{"n_layer": 14, "d_model": 160, "n_head": 2, "n_kv_head": 2, "head_dim": 64, "d_mlp": 640, "vocab_size": 532, "activation": "silu", "norm": "layernorm", "norm_place": "pre", "norm_eps": 1e-05, "positions": "learned", "qk_norm": true, "attn_scale": 0.174, "bias": "all", "tie_embeddings": true, "parallel_block": false, "init": "normal", "init_std_qkv": 0.0163, "init_std_o": 0.00308, "init_std_up": 0.0163, "init_std_down": 0.00308, "optimizer": "soap_variant", "lr": 0.00638, "lr_mult_qkv": 0.5, "beta1": 0.95, "beta2": 0.99, "lr_head": 0.00507, "grad_clip": 1.0, "warmup_steps": 44, "schedule": "wsd", "decay_fraction": 0.718, "decay_shape": "linear", "final_lr_fraction": 0.1, "batch_tokens": [32768, 65536, 131072, 262144], "seq_len": 768, "doc_mask": true, "train_tokens": 294700000, "steps": 3296, "dataset": "wikipedia_en"}
Each number is 200 + 40 x the weight over the matrix's rms, rounded and kept within 0 to 999. Layers, rows and columns count from 0.

# layer 10 attention output (transposed), 128x160, rms 0.157, rows 16-59, columns 80-159
187,188,191,220,298,183,156,161,165,191,213,238,246,185,209,232,222,207,228,239,162,208,191,190,213,214,235,220,179,234,210,180,270,198,177,187,184,222,171,284,250,126,149,239,180,227,217,148,210,300,151,179,201,231,225,184,283,123,131,202,223,206,208,201,172,137,267,190,191,246,258,126,269,186,155,176,151,236,246,230
171,179,103,209,205,160,249,195,152,215,178,194,258,209,196,197,230,214,164,214,212,179,173,185,244,180,141,257,203,168,214,271,198,166,171,226,189,146,137,220,154,227,156,154,226,251,191,224,189,196,236,154,165,277,264,226,165,192,227,237,209,231,192,200,310,228,103,195,221,240,221,171,247,240,213,189,152,199,134,90
241,208,170,310,247,242,231,187,231,144,221,221,213,178,235,219,220,212,184,200,157,207,189,164,196,206,173,166,147,231,179,264,159,158,213,216,140,246,235,237,154,198,176,281,168,71,215,287,226,240,233,157,195,177,209,199,216,178,180,224,229,242,203,299,154,263,214,268,234,203,278,144,180,186,217,201,192,185,165,185
240,291,276,224,227,190,219,132,265,188,162,209,155,136,198,227,197,204,245,223,200,205,209,118,224,214,179,160,133,202,251,212,282,146,181,238,250,147,188,121,171,231,133,225,188,199,151,238,214,216,169,191,172,191,192,179,172,196,192,247,221,219,181,225,183,167,177,221,181,226,224,259,148,148,163,238,157,198,124,233
232,118,204,233,120,196,247,232,197,228,286,193,213,163,160,275,212,186,139,158,254,177,195,256,191,164,190,319,224,253,233,159,233,252,254,190,128,111,229,168,234,222,250,242,148,198,206,211,157,245,238,225,140,215,257,234,131,195,230,198,220,258,335,205,173,236,222,139,159,202,233,224,162,257,192,246,222,207,171,178
243,142,291,139,187,183,201,268,202,210,278,239,225,199,214,155,267,153,271,219,195,175,153,199,166,228,254,202,229,240,190,190,237,154,235,207,215,231,147,162,171,232,252,159,247,238,198,84,211,191,188,204,190,226,214,194,206,168,149,198,215,230,115,214,317,214,207,223,161,184,202,220,168,151,190,256,135,286,106,183
134,185,137,220,237,235,138,253,187,153,199,197,169,277,277,207,165,159,219,202,251,150,184,197,207,175,262,246,289,179,294,216,256,164,181,198,146,208,194,206,181,233,223,191,216,213,221,195,213,168,247,241,258,153,232,225,145,142,191,272,171,265,257,204,247,178,169,151,180,117,192,249,143,242,200,174,164,196,144,256
215,243,261,222,231,235,207,247,220,268,225,292,185,204,275,205,170,186,170,235,144,214,157,271,244,134,144,195,177,148,227,192,203,207,155,199,248,241,217,267,172,137,183,167,165,214,258,95,218,207,186,214,200,204,268,183,177,214,218,190,229,249,279,196,219,208,148,220,217,151,163,196,238,238,217,307,201,196,210,151
142,267,226,228,234,120,247,234,129,155,163,201,232,234,207,201,165,121,175,134,200,212,191,217,256,241,287,188,196,250,203,190,281,220,143,201,245,276,184,173,234,220,151,231,208,187,228,202,164,154,246,139,204,200,166,186,226,249,212,200,158,188,167,229,240,193,219,259,149,166,251,219,205,234,212,210,220,249,167,261
252,182,182,147,172,223,189,217,212,186,206,235,220,178,202,191,157,260,172,277,206,206,169,189,234,227,210,171,151,138,194,258,167,289,251,239,212,155,193,171,299,202,234,191,200,247,214,179,184,173,218,167,202,160,226,114,190,212,225,231,186,165,219,181,177,216,162,204,214,156,230,152,138,227,235,159,198,179,228,170
230,232,150,213,222,235,187,165,229,142,232,233,173,204,167,237,156,188,173,197,216,186,172,246,148,211,248,189,141,172,234,176,214,243,183,213,188,202,231,268,220,220,265,142,179,204,254,197,130,218,169,194,261,221,202,202,160,194,252,162,266,152,191,178,265,211,170,205,231,254,273,154,195,163,204,186,219,269,178,172
246,193,101,193,200,151,199,243,159,198,204,232,221,171,249,251,238,197,145,195,199,184,120,256,269,251,208,207,253,197,183,154,224,223,201,218,205,242,201,218,151,187,170,207,207,158,195,206,263,213,141,196,226,183,104,175,183,256,146,192,155,255,223,268,129,202,170,185,164,167,165,201,178,106,253,138,244,261,174,194
261,185,139,229,247,200,229,181,268,171,161,209,205,178,186,189,229,243,208,185,191,210,157,222,166,228,271,205,164,183,208,230,132,223,209,183,190,242,245,216,193,233,204,201,227,150,239,260,258,207,173,190,327,202,193,183,225,154,210,245,179,217,251,200,214,153,242,214,199,203,219,190,184,209,184,203,154,207,161,163
198,194,214,244,185,168,131,178,176,158,208,186,257,213,224,295,215,196,136,183,181,217,217,182,220,256,186,193,217,196,224,210,243,153,280,269,184,179,233,194,237,231,225,197,170,199,115,175,191,216,193,123,193,201,193,216,243,126,295,182,172,270,142,243,155,288,182,162,232,234,178,224,219,125,261,264,146,251,170,154
192,188,143,176,146,193,216,198,177,184,201,231,160,231,218,212,213,162,192,166,219,228,157,100,205,150,153,127,200,208,190,198,204,215,216,167,187,174,153,265,177,160,184,228,160,224,135,158,176,197,200,183,215,176,253,203,132,184,255,137,231,175,193,220,156,178,195,279,218,167,212,160,185,218,220,228,229,213,249,230
284,172,182,167,164,227,234,191,171,163,141,237,217,228,142,193,157,212,183,187,205,246,129,134,184,223,157,201,166,154,78,212,260,192,226,212,212,204,171,192,158,268,160,188,226,203,206,191,254,247,165,195,152,188,214,221,190,184,215,165,109,215,191,164,208,249,185,172,149,199,190,132,179,176,124,87,277,278,179,242
181,154,190,133,157,151,245,182,190,115,246,195,133,167,211,153,225,239,167,201,216,200,174,204,234,179,294,193,156,161,220,149,193,170,212,246,201,217,152,224,172,181,178,211,198,161,260,217,270,244,214,193,187,223,267,239,190,176,213,167,291,192,218,184,96,182,174,253,198,161,209,185,160,162,184,163,191,245,189,212
199,279,282,208,171,293,173,166,219,224,153,169,202,177,211,215,156,209,182,210,232,182,320,155,195,182,208,217,275,225,159,247,255,251,195,190,161,171,172,163,133,157,180,215,207,250,181,158,148,185,221,258,206,229,218,215,223,133,206,172,193,233,121,233,158,186,210,163,263,272,233,214,222,217,245,132,122,155,247,190
193,200,159,197,216,221,230,183,137,158,286,161,145,185,305,177,200,204,227,204,267,208,262,264,207,177,213,293,207,183,172,296,116,212,142,184,168,230,219,191,155,195,216,143,244,191,227,211,161,186,234,195,234,200,194,132,345,143,271,251,220,214,246,222,131,214,194,113,260,191,196,217,229,199,226,219,159,228,221,216
107,237,178,232,143,247,174,224,218,199,212,214,179,169,209,228,239,154,217,224,198,209,159,208,152,198,229,183,249,218,161,212,167,208,247,217,147,231,219,230,200,220,258,259,161,199,244,200,141,156,200,260,139,202,203,236,227,213,208,227,180,226,158,236,275,234,248,155,184,168,174,165,173,149,74,179,250,173,120,251
149,237,238,216,193,203,150,214,206,225,213,192,236,171,210,176,151,182,206,246,146,249,278,198,204,178,248,179,163,161,157,160,180,246,239,213,238,218,129,175,182,200,272,200,172,162,114,233,252,203,228,192,206,249,200,201,180,201,207,277,235,258,217,236,143,232,206,226,216,235,170,158,210,143,129,213,114,204,203,291
183,171,151,176,178,251,175,197,209,152,198,207,255,162,202,195,181,198,195,261,193,228,196,161,214,159,157,187,231,200,179,221,157,167,211,231,179,200,139,253,159,213,204,198,288,199,175,191,213,206,160,116,204,155,260,188,133,229,174,290,227,174,222,171,191,161,148,202,173,235,186,59,256,231,210,281,209,239,198,288
212,136,203,188,191,234,199,163,130,170,190,250,182,231,252,219,239,225,246,237,169,247,236,211,189,135,246,151,235,226,178,157,184,233,148,240,136,212,250,209,271,248,198,191,202,261,205,200,267,281,97,155,227,183,208,270,198,270,192,227,153,244,210,225,215,257,168,221,194,191,187,192,217,228,216,239,240,195,250,208
125,171,207,200,266,195,199,250,203,203,167,178,230,256,218,257,197,243,245,148,229,214,231,281,235,222,184,199,220,195,158,186,189,283,200,249,197,182,239,199,216,263,197,168,206,167,210,238,150,228,159,143,172,225,129,230,203,192,186,126,204,179,173,185,242,214,288,174,218,292,218,168,203,197,295,203,222,188,202,225
169,174,217,191,189,222,156,176,174,199,242,197,206,179,153,175,220,178,180,174,259,251,219,142,244,250,238,172,261,155,170,140,174,185,191,216,163,257,160,221,108,200,168,218,128,201,211,181,187,220,143,171,170,194,249,121,222,223,244,293,182,225,229,222,223,228,129,170,190,278,264,175,176,201,236,241,223,108,232,256
186,155,193,212,252,230,163,148,171,236,223,159,225,220,214,189,168,163,180,210,110,234,248,226,244,101,256,144,171,170,221,187,227,184,226,177,230,232,210,129,205,185,229,193,233,165,202,148,227,155,171,141,197,225,147,215,157,160,236,206,186,213,254,177,222,203,203,157,235,147,220,209,173,164,217,225,201,190,256,224
316,235,196,287,230,202,164,224,186,175,184,144,198,132,180,167,184,224,229,159,180,238,218,234,142,184,148,221,140,244,222,135,135,166,171,250,160,243,181,232,194,185,198,97,161,240,163,203,203,184,234,206,131,215,235,260,162,186,169,260,230,159,279,158,200,298,263,222,243,237,138,223,206,189,199,207,219,201,207,192
184,182,205,241,185,223,212,164,173,171,213,189,198,188,163,232,254,196,183,172,217,153,196,239,208,204,172,143,210,165,246,150,185,293,196,243,214,141,153,204,138,211,178,180,187,174,178,176,238,200,188,192,209,196,225,171,236,201,106,185,175,110,183,176,215,237,223,195,213,255,206,292,180,228,176,170,199,206,121,175
210,188,208,167,194,216,133,232,190,248,199,196,175,244,169,185,266,243,244,183,195,200,184,157,192,137,203,242,192,195,238,171,216,178,175,285,164,198,158,115,163,292,183,202,185,264,190,177,223,204,154,237,282,208,154,199,151,217,201,237,208,286,190,229,184,194,253,276,185,214,168,219,194,196,163,175,247,115,252,176
276,168,168,205,195,158,192,149,150,189,150,244,194,161,192,202,204,198,183,210,236,176,251,218,192,265,228,158,266,141,261,208,209,129,211,152,226,223,187,176,273,158,195,244,210,225,227,216,156,177,200,313,193,180,223,184,190,192,180,242,239,252,121,181,231,226,289,210,221,227,304,213,253,217,227,225,193,182,200,216
193,215,233,168,183,186,219,203,175,138,243,281,235,222,121,189,245,231,212,169,243,151,165,143,275,207,153,147,173,174,241,180,165,159,235,181,202,209,280,194,237,195,200,191,222,178,160,223,191,257,190,173,155,177,206,175,153,152,244,183,163,215,251,187,219,225,179,159,228,155,223,261,170,194,200,162,173,258,195,200
96,194,217,297,235,183,197,186,217,185,179,194,251,137,133,208,211,254,239,249,153,217,238,232,209,180,193,274,93,260,205,178,195,243,240,183,171,225,132,238,250,123,253,176,167,229,188,206,184,207,195,192,285,233,159,216,149,242,215,192,131,246,178,199,194,219,183,313,197,233,229,261,176,166,185,221,174,259,217,195
194,225,131,222,131,258,176,222,177,204,258,210,158,271,179,188,161,154,219,203,172,177,146,203,246,175,164,204,157,187,169,228,141,161,214,168,185,167,180,193,194,213,200,232,216,204,155,218,225,225,262,208,195,161,220,120,223,224,98,135,202,208,187,278,226,254,157,273,196,287,230,145,228,153,223,220,283,228,176,278
251,182,206,166,167,244,183,121,166,302,186,198,148,231,256,207,321,193,263,164,174,201,173,166,211,220,272,229,149,185,218,182,190,231,237,202,174,115,259,233,142,260,208,193,228,174,155,241,155,206,195,211,190,212,227,218,189,152,144,169,196,167,175,247,175,150,193,218,241,223,255,213,284,211,233,213,204,216,235,165
282,204,207,246,210,181,186,221,244,197,254,278,234,149,203,223,212,339,187,179,154,181,159,181,262,176,238,194,164,202,163,153,182,242,248,180,191,189,210,214,195,155,135,192,233,170,131,201,143,215,239,223,162,210,222,185,217,138,186,217,197,274,209,197,203,161,187,144,197,162,224,251,185,224,178,151,156,179,183,238
137,201,186,225,226,246,271,231,243,226,184,221,220,164,135,230,226,172,224,225,209,213,175,222,214,180,173,199,188,149,181,213,225,183,247,131,256,143,181,142,235,246,161,213,231,180,200,241,232,209,214,174,209,214,206,160,197,181,189,137,217,177,218,211,200,207,178,241,205,257,266,193,231,221,292,251,198,150,171,231
208,224,211,197,162,196,168,196,205,231,199,199,217,232,212,225,203,172,212,214,200,240,173,289,239,170,196,211,210,239,180,227,258,215,224,184,133,199,224,188,147,183,257,283,195,147,213,189,154,249,235,171,182,186,211,164,179,177,202,149,119,182,203,238,129,184,232,215,226,179,185,184,134,175,206,166,270,182,204,223
181,176,200,232,206,177,206,196,250,199,190,259,240,204,170,198,93,216,227,239,214,123,220,232,181,139,210,273,156,213,207,249,286,184,196,162,146,182,224,172,185,176,224,249,210,165,175,196,187,148,212,186,188,170,205,165,176,238,220,269,166,212,168,209,195,192,256,225,232,161,230,252,142,157,205,231,188,191,234,148
180,274,247,139,259,154,197,217,179,213,173,226,227,183,192,320,148,139,190,233,180,172,223,204,202,198,130,205,220,231,175,240,203,246,195,210,201,203,207,157,280,222,182,169,141,186,280,243,153,264,212,158,204,152,250,232,149,185,146,175,227,220,201,172,260,208,167,91,169,168,205,230,256,261,293,216,197,155,296,160
195,192,194,183,201,200,208,234,148,202,193,199,154,199,182,176,209,196,289,127,194,194,241,143,107,182,132,182,193,192,268,124,149,158,153,218,85,106,116,216,187,171,215,143,166,176,179,181,140,151,255,202,256,200,157,175,269,231,188,235,175,148,289,104,256,186,209,213,183,278,171,228,174,164,181,143,212,284,184,222
168,226,113,207,202,206,232,230,238,230,250,208,190,195,234,225,178,181,207,260,205,243,158,231,244,223,216,222,196,191,217,206,259,185,197,150,220,206,203,232,129,261,217,170,153,114,181,257,175,174,158,203,233,222,211,262,176,211,190,207,182,177,229,230,183,198,179,224,173,214,115,251,191,150,154,138,226,230,346,216
212,268,199,220,243,259,195,216,205,191,232,212,178,288,212,145,182,158,182,142,267,156,164,265,176,197,171,215,222,224,146,236,262,198,204,202,224,204,230,155,210,207,215,244,207,244,245,121,239,257,200,238,192,151,155,251,232,160,171,237,202,214,206,183,205,224,111,163,244,179,201,198,251,176,130,179,145,215,163,245
122,232,235,271,257,166,151,187,287,237,115,169,209,216,214,264,155,176,197,140,205,179,229,237,160,137,207,230,150,176,165,229,188,161,221,213,219,210,270,226,174,265,259,162,175,136,169,229,227,152,198,247,164,202,182,237,134,148,182,201,204,239,224,170,227,143,211,191,216,199,171,104,259,240,188,233,214,250,263,176
183,163,170,190,186,224,221,279,250,95,178,241,160,192,240,249,165,248,201,225,223,257,173,168,252,201,124,157,194,127,186,187,144,190,205,154,198,198,233,198,196,130,249,160,161,194,169,231,137,185,237,203,236,226,201,159,148,174,183,192,148,175,206,216,181,170,215,247,253,138,194,285,203,206,162,205,196,161,149,215
# layer 10 attention value, 128x160, rms 0.0829, rows 17-60, columns 80-159
219,235,236,160,174,190,155,222,230,192,207,192,148,188,197,224,207,243,192,147,229,262,222,294,155,193,242,157,215,217,217,139,198,190,267,203,229,154,211,263,219,135,232,271,211,185,151,209,167,165,200,269,206,168,211,197,213,188,230,185,189,154,193,248,195,191,201,194,155,198,212,225,145,135,135,141,193,185,160,234
198,197,246,142,171,188,187,217,171,255,189,189,187,152,200,164,177,143,226,220,227,206,228,177,221,165,260,277,251,173,203,189,230,250,205,128,235,195,204,182,192,190,122,178,221,202,237,133,160,219,212,228,190,145,141,177,183,269,266,212,240,158,196,132,261,213,190,165,202,230,200,210,203,230,213,235,121,219,214,194
195,190,195,191,166,194,193,279,172,206,194,227,190,247,173,186,314,175,142,186,179,208,179,252,130,214,160,207,270,184,222,178,192,188,189,142,196,203,201,264,264,183,170,171,145,232,234,193,202,194,192,203,224,155,202,174,211,197,142,231,235,179,232,222,182,199,248,225,229,185,238,114,143,238,263,201,218,257,244,195
170,282,200,215,225,271,206,147,253,155,177,194,167,237,265,235,201,201,226,199,175,199,183,189,185,172,216,121,159,130,143,249,187,202,121,247,325,190,148,192,151,180,149,207,238,193,214,208,228,227,169,225,184,189,128,277,255,199,202,158,189,224,165,172,231,95,148,262,211,161,241,192,215,180,148,195,165,175,190,240
163,257,191,226,203,218,214,199,210,175,154,168,171,160,101,231,203,181,157,190,155,206,242,237,199,190,171,160,157,141,214,172,205,191,155,213,175,220,222,210,208,205,173,260,192,199,180,219,153,216,212,219,226,152,168,193,224,181,202,199,191,234,246,148,107,236,149,191,192,170,280,165,158,268,187,142,252,154,211,235
254,262,240,121,139,249,212,174,230,211,203,191,182,148,169,205,170,220,206,180,196,255,177,261,165,209,206,188,230,224,147,166,150,149,181,205,200,179,199,270,203,208,234,176,222,173,214,189,234,216,163,175,189,212,178,162,225,246,205,202,154,170,174,213,220,227,144,155,253,261,238,227,192,151,222,202,188,168,242,213
183,178,162,187,162,211,232,227,230,139,167,136,158,188,146,144,213,185,228,220,259,178,272,152,208,216,209,173,175,264,205,241,177,214,201,212,159,168,238,171,243,232,207,229,212,197,145,224,139,202,236,248,127,186,173,225,207,193,159,242,233,188,174,194,218,205,206,160,215,244,211,225,191,185,140,167,183,189,236,245
287,73,220,210,161,229,208,186,199,229,197,183,195,248,90,223,302,232,272,257,168,179,216,197,207,174,123,241,162,155,213,224,156,199,224,221,169,129,204,219,215,191,244,235,187,194,209,184,192,284,192,213,196,218,196,153,173,210,214,212,228,223,191,243,74,225,235,150,210,230,180,243,233,199,173,194,212,211,278,228
124,192,185,209,172,167,191,157,240,209,233,150,171,197,263,257,240,178,210,152,198,199,183,227,207,179,198,231,206,236,209,184,209,107,152,203,205,178,225,226,131,159,213,192,188,96,225,164,182,187,234,141,180,232,212,226,209,231,202,214,139,197,191,240,152,158,197,221,148,201,221,238,219,144,161,235,204,175,181,202
238,146,193,214,202,238,184,235,184,206,154,150,254,184,239,267,163,195,159,247,214,224,176,233,228,174,168,241,233,179,216,211,162,135,183,183,180,187,179,184,246,178,150,241,230,207,134,186,210,166,213,254,177,241,219,207,186,174,175,243,127,262,219,196,135,204,257,210,186,147,199,213,207,225,206,190,125,170,208,199
223,175,322,246,211,266,234,231,217,192,217,191,135,209,187,150,176,187,215,190,207,232,225,112,175,201,181,167,161,174,212,191,193,179,227,183,202,194,251,197,209,207,245,184,139,227,222,202,135,199,194,215,196,203,216,216,189,212,211,190,317,145,123,127,220,186,206,177,187,215,200,223,175,260,188,250,130,155,305,178
144,218,226,181,193,218,160,186,157,232,216,199,180,206,223,196,158,214,236,239,237,206,201,204,189,195,148,208,257,207,224,196,256,220,248,203,241,209,195,187,248,183,202,192,204,239,222,162,202,163,207,221,100,211,202,215,174,227,187,196,230,142,184,218,232,202,218,205,169,178,224,206,196,208,184,167,210,142,242,216
207,184,149,185,236,224,287,142,223,260,225,189,171,209,248,137,154,186,240,196,251,215,238,192,173,155,212,202,198,143,190,187,119,185,162,209,196,226,190,163,180,159,196,194,201,204,262,253,274,190,225,259,212,175,183,171,212,305,193,176,242,130,253,231,217,157,201,270,185,182,240,203,253,236,207,189,227,216,228,261
164,176,227,152,195,192,176,134,207,142,251,160,195,151,216,164,242,206,264,203,231,165,252,238,244,208,245,252,213,206,201,195,155,206,136,156,241,231,257,148,247,147,209,108,182,137,227,219,229,179,159,162,206,214,163,208,236,165,199,197,256,257,200,176,242,204,196,135,234,203,249,158,201,235,161,262,186,241,141,183
209,203,241,203,233,205,182,211,221,251,225,209,208,154,240,260,285,190,195,217,233,116,265,247,163,232,213,261,206,178,222,185,218,175,131,220,197,223,187,249,200,166,216,214,145,152,190,175,184,127,232,165,245,170,148,147,172,203,179,203,286,244,156,200,105,154,239,196,218,187,223,212,170,226,236,240,193,167,234,162
238,224,266,187,207,220,166,219,260,250,204,177,185,161,148,261,249,137,206,201,162,166,173,204,141,219,109,211,146,214,175,230,251,215,192,161,135,194,186,195,251,166,218,237,219,217,216,186,166,177,208,195,270,156,182,150,198,231,193,230,231,226,148,272,262,190,204,220,109,199,246,216,170,270,168,288,212,193,204,164
218,162,181,161,278,88,247,208,201,234,237,227,239,183,237,183,254,136,208,188,253,169,127,265,264,139,170,182,181,150,269,193,211,164,229,204,215,171,213,241,231,185,234,240,200,184,209,291,247,198,157,156,190,202,208,173,210,207,226,210,180,187,207,149,306,208,154,267,180,129,108,156,194,139,300,220,257,234,168,197
189,228,170,252,207,178,169,207,256,214,103,220,217,216,138,219,189,232,174,220,191,144,176,152,207,235,207,103,164,194,173,113,206,136,260,202,172,142,187,260,210,197,141,252,234,221,201,243,261,246,270,207,161,172,162,231,66,266,156,163,234,152,195,213,278,150,137,253,194,194,179,247,223,195,209,220,249,166,194,126
230,163,143,192,205,196,184,193,263,190,180,241,264,252,251,214,168,276,173,164,241,177,147,235,214,268,205,176,134,162,222,197,244,182,137,230,218,179,209,159,185,163,138,173,211,192,168,189,198,269,223,177,247,154,236,204,183,289,215,251,184,245,189,119,183,172,177,228,185,231,181,241,135,280,278,167,174,223,254,174
223,185,138,180,161,220,223,222,194,181,247,202,192,268,190,181,218,164,184,237,235,187,231,199,289,212,188,186,219,221,197,266,214,157,209,145,187,196,236,190,282,162,142,229,172,185,263,93,166,222,206,183,188,106,206,194,253,187,183,195,211,155,231,222,236,191,204,206,159,166,223,227,256,281,220,224,302,218,143,159
220,206,182,249,222,127,208,223,154,233,248,225,170,214,180,242,257,254,199,156,217,191,264,259,258,192,201,213,188,204,259,209,192,176,194,176,144,248,296,198,269,181,282,137,144,153,219,186,126,145,196,265,186,279,183,168,244,172,272,179,160,208,211,194,196,254,215,249,280,236,170,221,223,151,185,143,191,231,175,168
169,264,211,199,262,233,185,237,231,167,174,164,187,147,177,147,167,239,175,188,214,151,212,154,191,228,182,185,158,181,186,208,182,206,233,222,189,175,280,234,137,170,120,219,180,151,190,235,206,165,294,177,180,235,176,159,146,234,183,194,251,181,222,135,185,243,249,196,232,238,183,221,173,211,243,172,111,247,190,253
245,181,205,220,254,198,191,186,205,209,174,226,240,140,223,195,187,243,163,194,173,157,200,191,219,166,193,195,255,213,223,185,220,202,198,153,183,204,184,131,213,180,168,206,154,291,197,198,212,229,197,224,236,199,190,184,231,210,255,211,202,240,193,172,174,192,196,156,157,155,212,209,288,211,207,202,134,161,219,200
190,222,262,209,197,168,208,245,191,181,166,201,200,198,149,170,194,225,278,222,222,183,222,227,153,113,198,214,250,199,185,215,205,192,201,174,246,185,274,251,272,171,197,103,282,209,162,215,158,181,236,233,248,215,173,178,154,230,143,219,230,200,190,154,157,195,175,239,255,192,209,183,210,197,211,245,195,254,154,85
244,210,215,187,210,221,218,224,243,197,267,232,165,118,214,142,177,141,222,217,301,139,189,200,183,251,169,252,249,205,191,224,149,252,196,188,186,212,196,204,162,166,175,230,214,266,225,261,181,233,241,264,146,167,237,202,250,205,207,185,194,212,242,168,103,227,224,192,207,249,229,213,235,191,98,226,182,181,202,205
139,162,235,135,155,184,140,243,212,214,219,257,218,249,194,265,166,201,166,223,157,131,196,214,270,208,213,133,243,185,193,214,262,217,228,166,232,220,217,208,190,270,172,181,189,162,138,200,222,175,173,243,235,144,153,165,225,171,242,158,180,202,199,215,193,150,208,187,199,226,223,193,244,212,166,244,195,234,201,197
151,230,227,131,216,191,166,222,161,131,185,166,274,198,263,192,193,224,243,213,215,235,158,188,193,163,236,204,172,243,148,192,189,168,219,196,209,238,214,244,262,193,195,220,236,256,203,249,214,247,244,243,265,208,180,195,178,171,240,208,222,233,162,238,229,150,212,184,178,156,211,177,226,217,194,307,186,179,246,177
154,211,259,236,185,158,221,184,300,197,185,209,222,153,228,121,159,171,183,221,202,230,132,192,174,271,174,194,149,148,173,150,228,248,221,154,185,212,255,222,195,97,175,161,170,169,193,254,247,201,213,164,196,185,215,219,273,181,202,158,267,133,225,193,213,178,188,178,179,181,199,185,162,213,262,173,166,272,217,268
98,230,242,242,234,220,221,233,181,219,231,142,253,254,155,234,240,205,209,174,181,232,220,203,164,181,134,184,209,189,203,262,171,280,215,215,257,212,220,190,163,211,209,152,245,121,225,208,220,247,146,105,215,208,242,207,197,206,222,208,147,208,222,241,174,185,191,177,216,226,155,204,121,250,220,188,258,264,194,169
185,183,189,260,216,257,208,258,182,268,176,144,159,183,260,220,163,192,195,188,189,191,205,270,133,189,256,245,166,177,164,196,217,164,194,184,211,226,207,220,183,182,227,182,185,211,210,156,159,163,153,286,193,194,256,210,224,176,161,232,170,243,217,205,225,218,203,239,264,156,271,162,180,197,191,310,190,172,191,149
273,185,190,145,164,201,214,204,194,190,214,198,170,245,239,201,223,185,207,128,205,185,185,211,235,246,170,148,223,196,221,258,231,193,177,203,174,235,219,198,190,298,163,186,186,200,205,217,211,244,202,237,197,196,263,214,254,207,167,156,249,136,233,211,193,223,217,147,210,184,164,165,204,220,202,162,235,192,188,176
221,212,248,127,308,186,169,200,174,207,172,273,230,241,169,162,251,300,210,236,235,212,201,157,178,183,242,179,179,249,195,203,211,213,192,205,255,203,225,227,237,235,176,121,171,199,208,228,174,182,180,191,201,251,230,239,186,197,269,286,225,200,202,164,128,246,312,215,171,144,173,210,230,244,237,205,186,237,185,142
119,185,162,228,279,219,249,229,184,205,158,196,262,197,176,201,123,230,172,291,252,192,213,227,215,156,230,211,213,255,177,256,218,184,200,182,187,217,130,212,265,187,239,203,190,234,267,175,251,172,183,226,175,240,252,194,217,221,294,202,183,200,175,180,256,182,231,129,151,136,113,204,137,197,215,121,207,162,195,214
189,188,193,179,170,207,252,185,144,188,138,185,217,256,250,218,202,66,201,189,247,162,199,242,156,209,188,265,223,195,213,257,224,176,211,242,225,165,158,179,232,221,201,197,175,223,246,212,197,167,174,213,228,196,203,200,187,239,199,191,194,144,218,248,262,253,137,202,231,204,214,221,206,156,229,182,269,170,214,156
217,219,232,153,254,223,171,233,166,149,193,153,195,243,241,116,186,229,140,202,180,230,204,184,183,186,188,224,163,274,206,238,167,227,213,183,183,218,251,245,178,135,183,203,163,234,218,160,179,220,181,262,146,119,146,216,209,224,249,217,214,250,157,231,183,172,221,192,182,163,187,170,202,193,168,150,187,260,166,171
274,197,214,207,271,233,254,237,162,188,183,191,188,231,225,169,206,280,116,225,228,187,174,151,215,245,186,212,195,183,180,247,136,224,151,171,282,166,206,183,163,180,155,167,163,200,225,250,269,154,191,224,179,217,199,229,197,192,145,198,306,253,190,176,233,209,171,217,179,226,214,185,231,178,178,231,186,186,224,212
193,179,123,222,211,178,203,187,159,186,304,109,91,266,170,175,258,147,156,178,173,210,181,162,220,241,181,171,209,150,157,202,138,224,259,235,245,116,208,266,190,211,221,193,157,191,246,234,187,228,191,192,216,204,223,237,233,163,186,198,206,181,252,213,212,196,149,186,154,164,209,192,214,176,150,156,237,196,184,203
212,141,227,241,164,232,176,191,183,178,173,169,132,210,189,123,188,217,184,122,202,232,143,205,227,165,278,168,200,155,255,235,184,171,267,223,168,211,211,178,157,174,156,248,246,220,184,181,188,110,207,266,180,245,200,144,240,238,275,225,237,190,224,257,177,173,214,278,286,235,158,179,192,99,232,100,259,210,191,253
228,254,147,204,220,241,164,132,216,154,206,214,243,195,164,209,225,186,177,234,214,202,223,219,200,246,256,244,244,224,141,237,241,230,276,183,292,249,251,158,221,180,211,183,216,230,164,191,288,207,182,127,176,170,240,198,213,146,158,160,209,213,111,233,137,185,174,176,173,144,247,182,147,214,189,266,142,146,159,186
216,193,216,224,202,211,123,230,214,171,172,187,207,195,212,149,198,233,181,188,211,189,209,175,198,200,204,202,176,205,161,208,165,169,207,170,200,244,202,196,191,178,231,243,229,248,206,202,256,203,210,196,143,181,178,240,176,173,200,209,244,221,122,204,230,187,280,117,276,187,250,181,214,225,259,172,190,173,128,195
209,200,180,198,224,180,197,202,206,170,221,215,162,146,235,205,214,226,223,260,177,229,240,132,218,205,190,139,215,195,231,147,138,143,182,225,192,203,200,247,150,189,169,164,171,189,111,228,168,177,235,180,177,217,183,201,214,152,228,167,233,212,220,231,257,198,215,207,180,180,202,222,151,234,263,188,205,191,175,171
262,145,135,174,205,233,192,210,219,235,188,192,213,193,187,166,159,219,269,243,192,190,147,158,205,218,161,151,257,267,229,143,182,227,213,189,192,204,145,140,209,175,178,175,245,264,213,148,104,184,235,208,233,238,230,171,290,203,181,188,154,130,207,236,197,202,212,106,235,245,218,213,209,156,253,101,170,201,163,180
193,209,196,206,205,131,220,186,154,219,246,170,268,235,212,110,156,140,230,237,210,196,212,188,237,214,247,248,225,285,193,227,252,191,197,230,253,135,198,186,183,218,112,166,205,215,249,198,206,246,208,163,140,179,223,220,253,224,213,244,189,217,198,226,225,197,205,153,230,224,271,143,220,230,238,181,212,193,290,210
260,189,239,120,212,166,205,220,124,226,154,183,190,226,169,204,204,179,208,182,171,180,197,278,178,272,203,270,201,209,230,238,178,244,187,224,202,167,113,238,193,195,164,140,194,219,254,210,220,194,175,205,161,119,163,117,210,253,245,179,233,205,265,211,85,182,166,221,207,92,180,167,236,204,198,184,194,169,123,152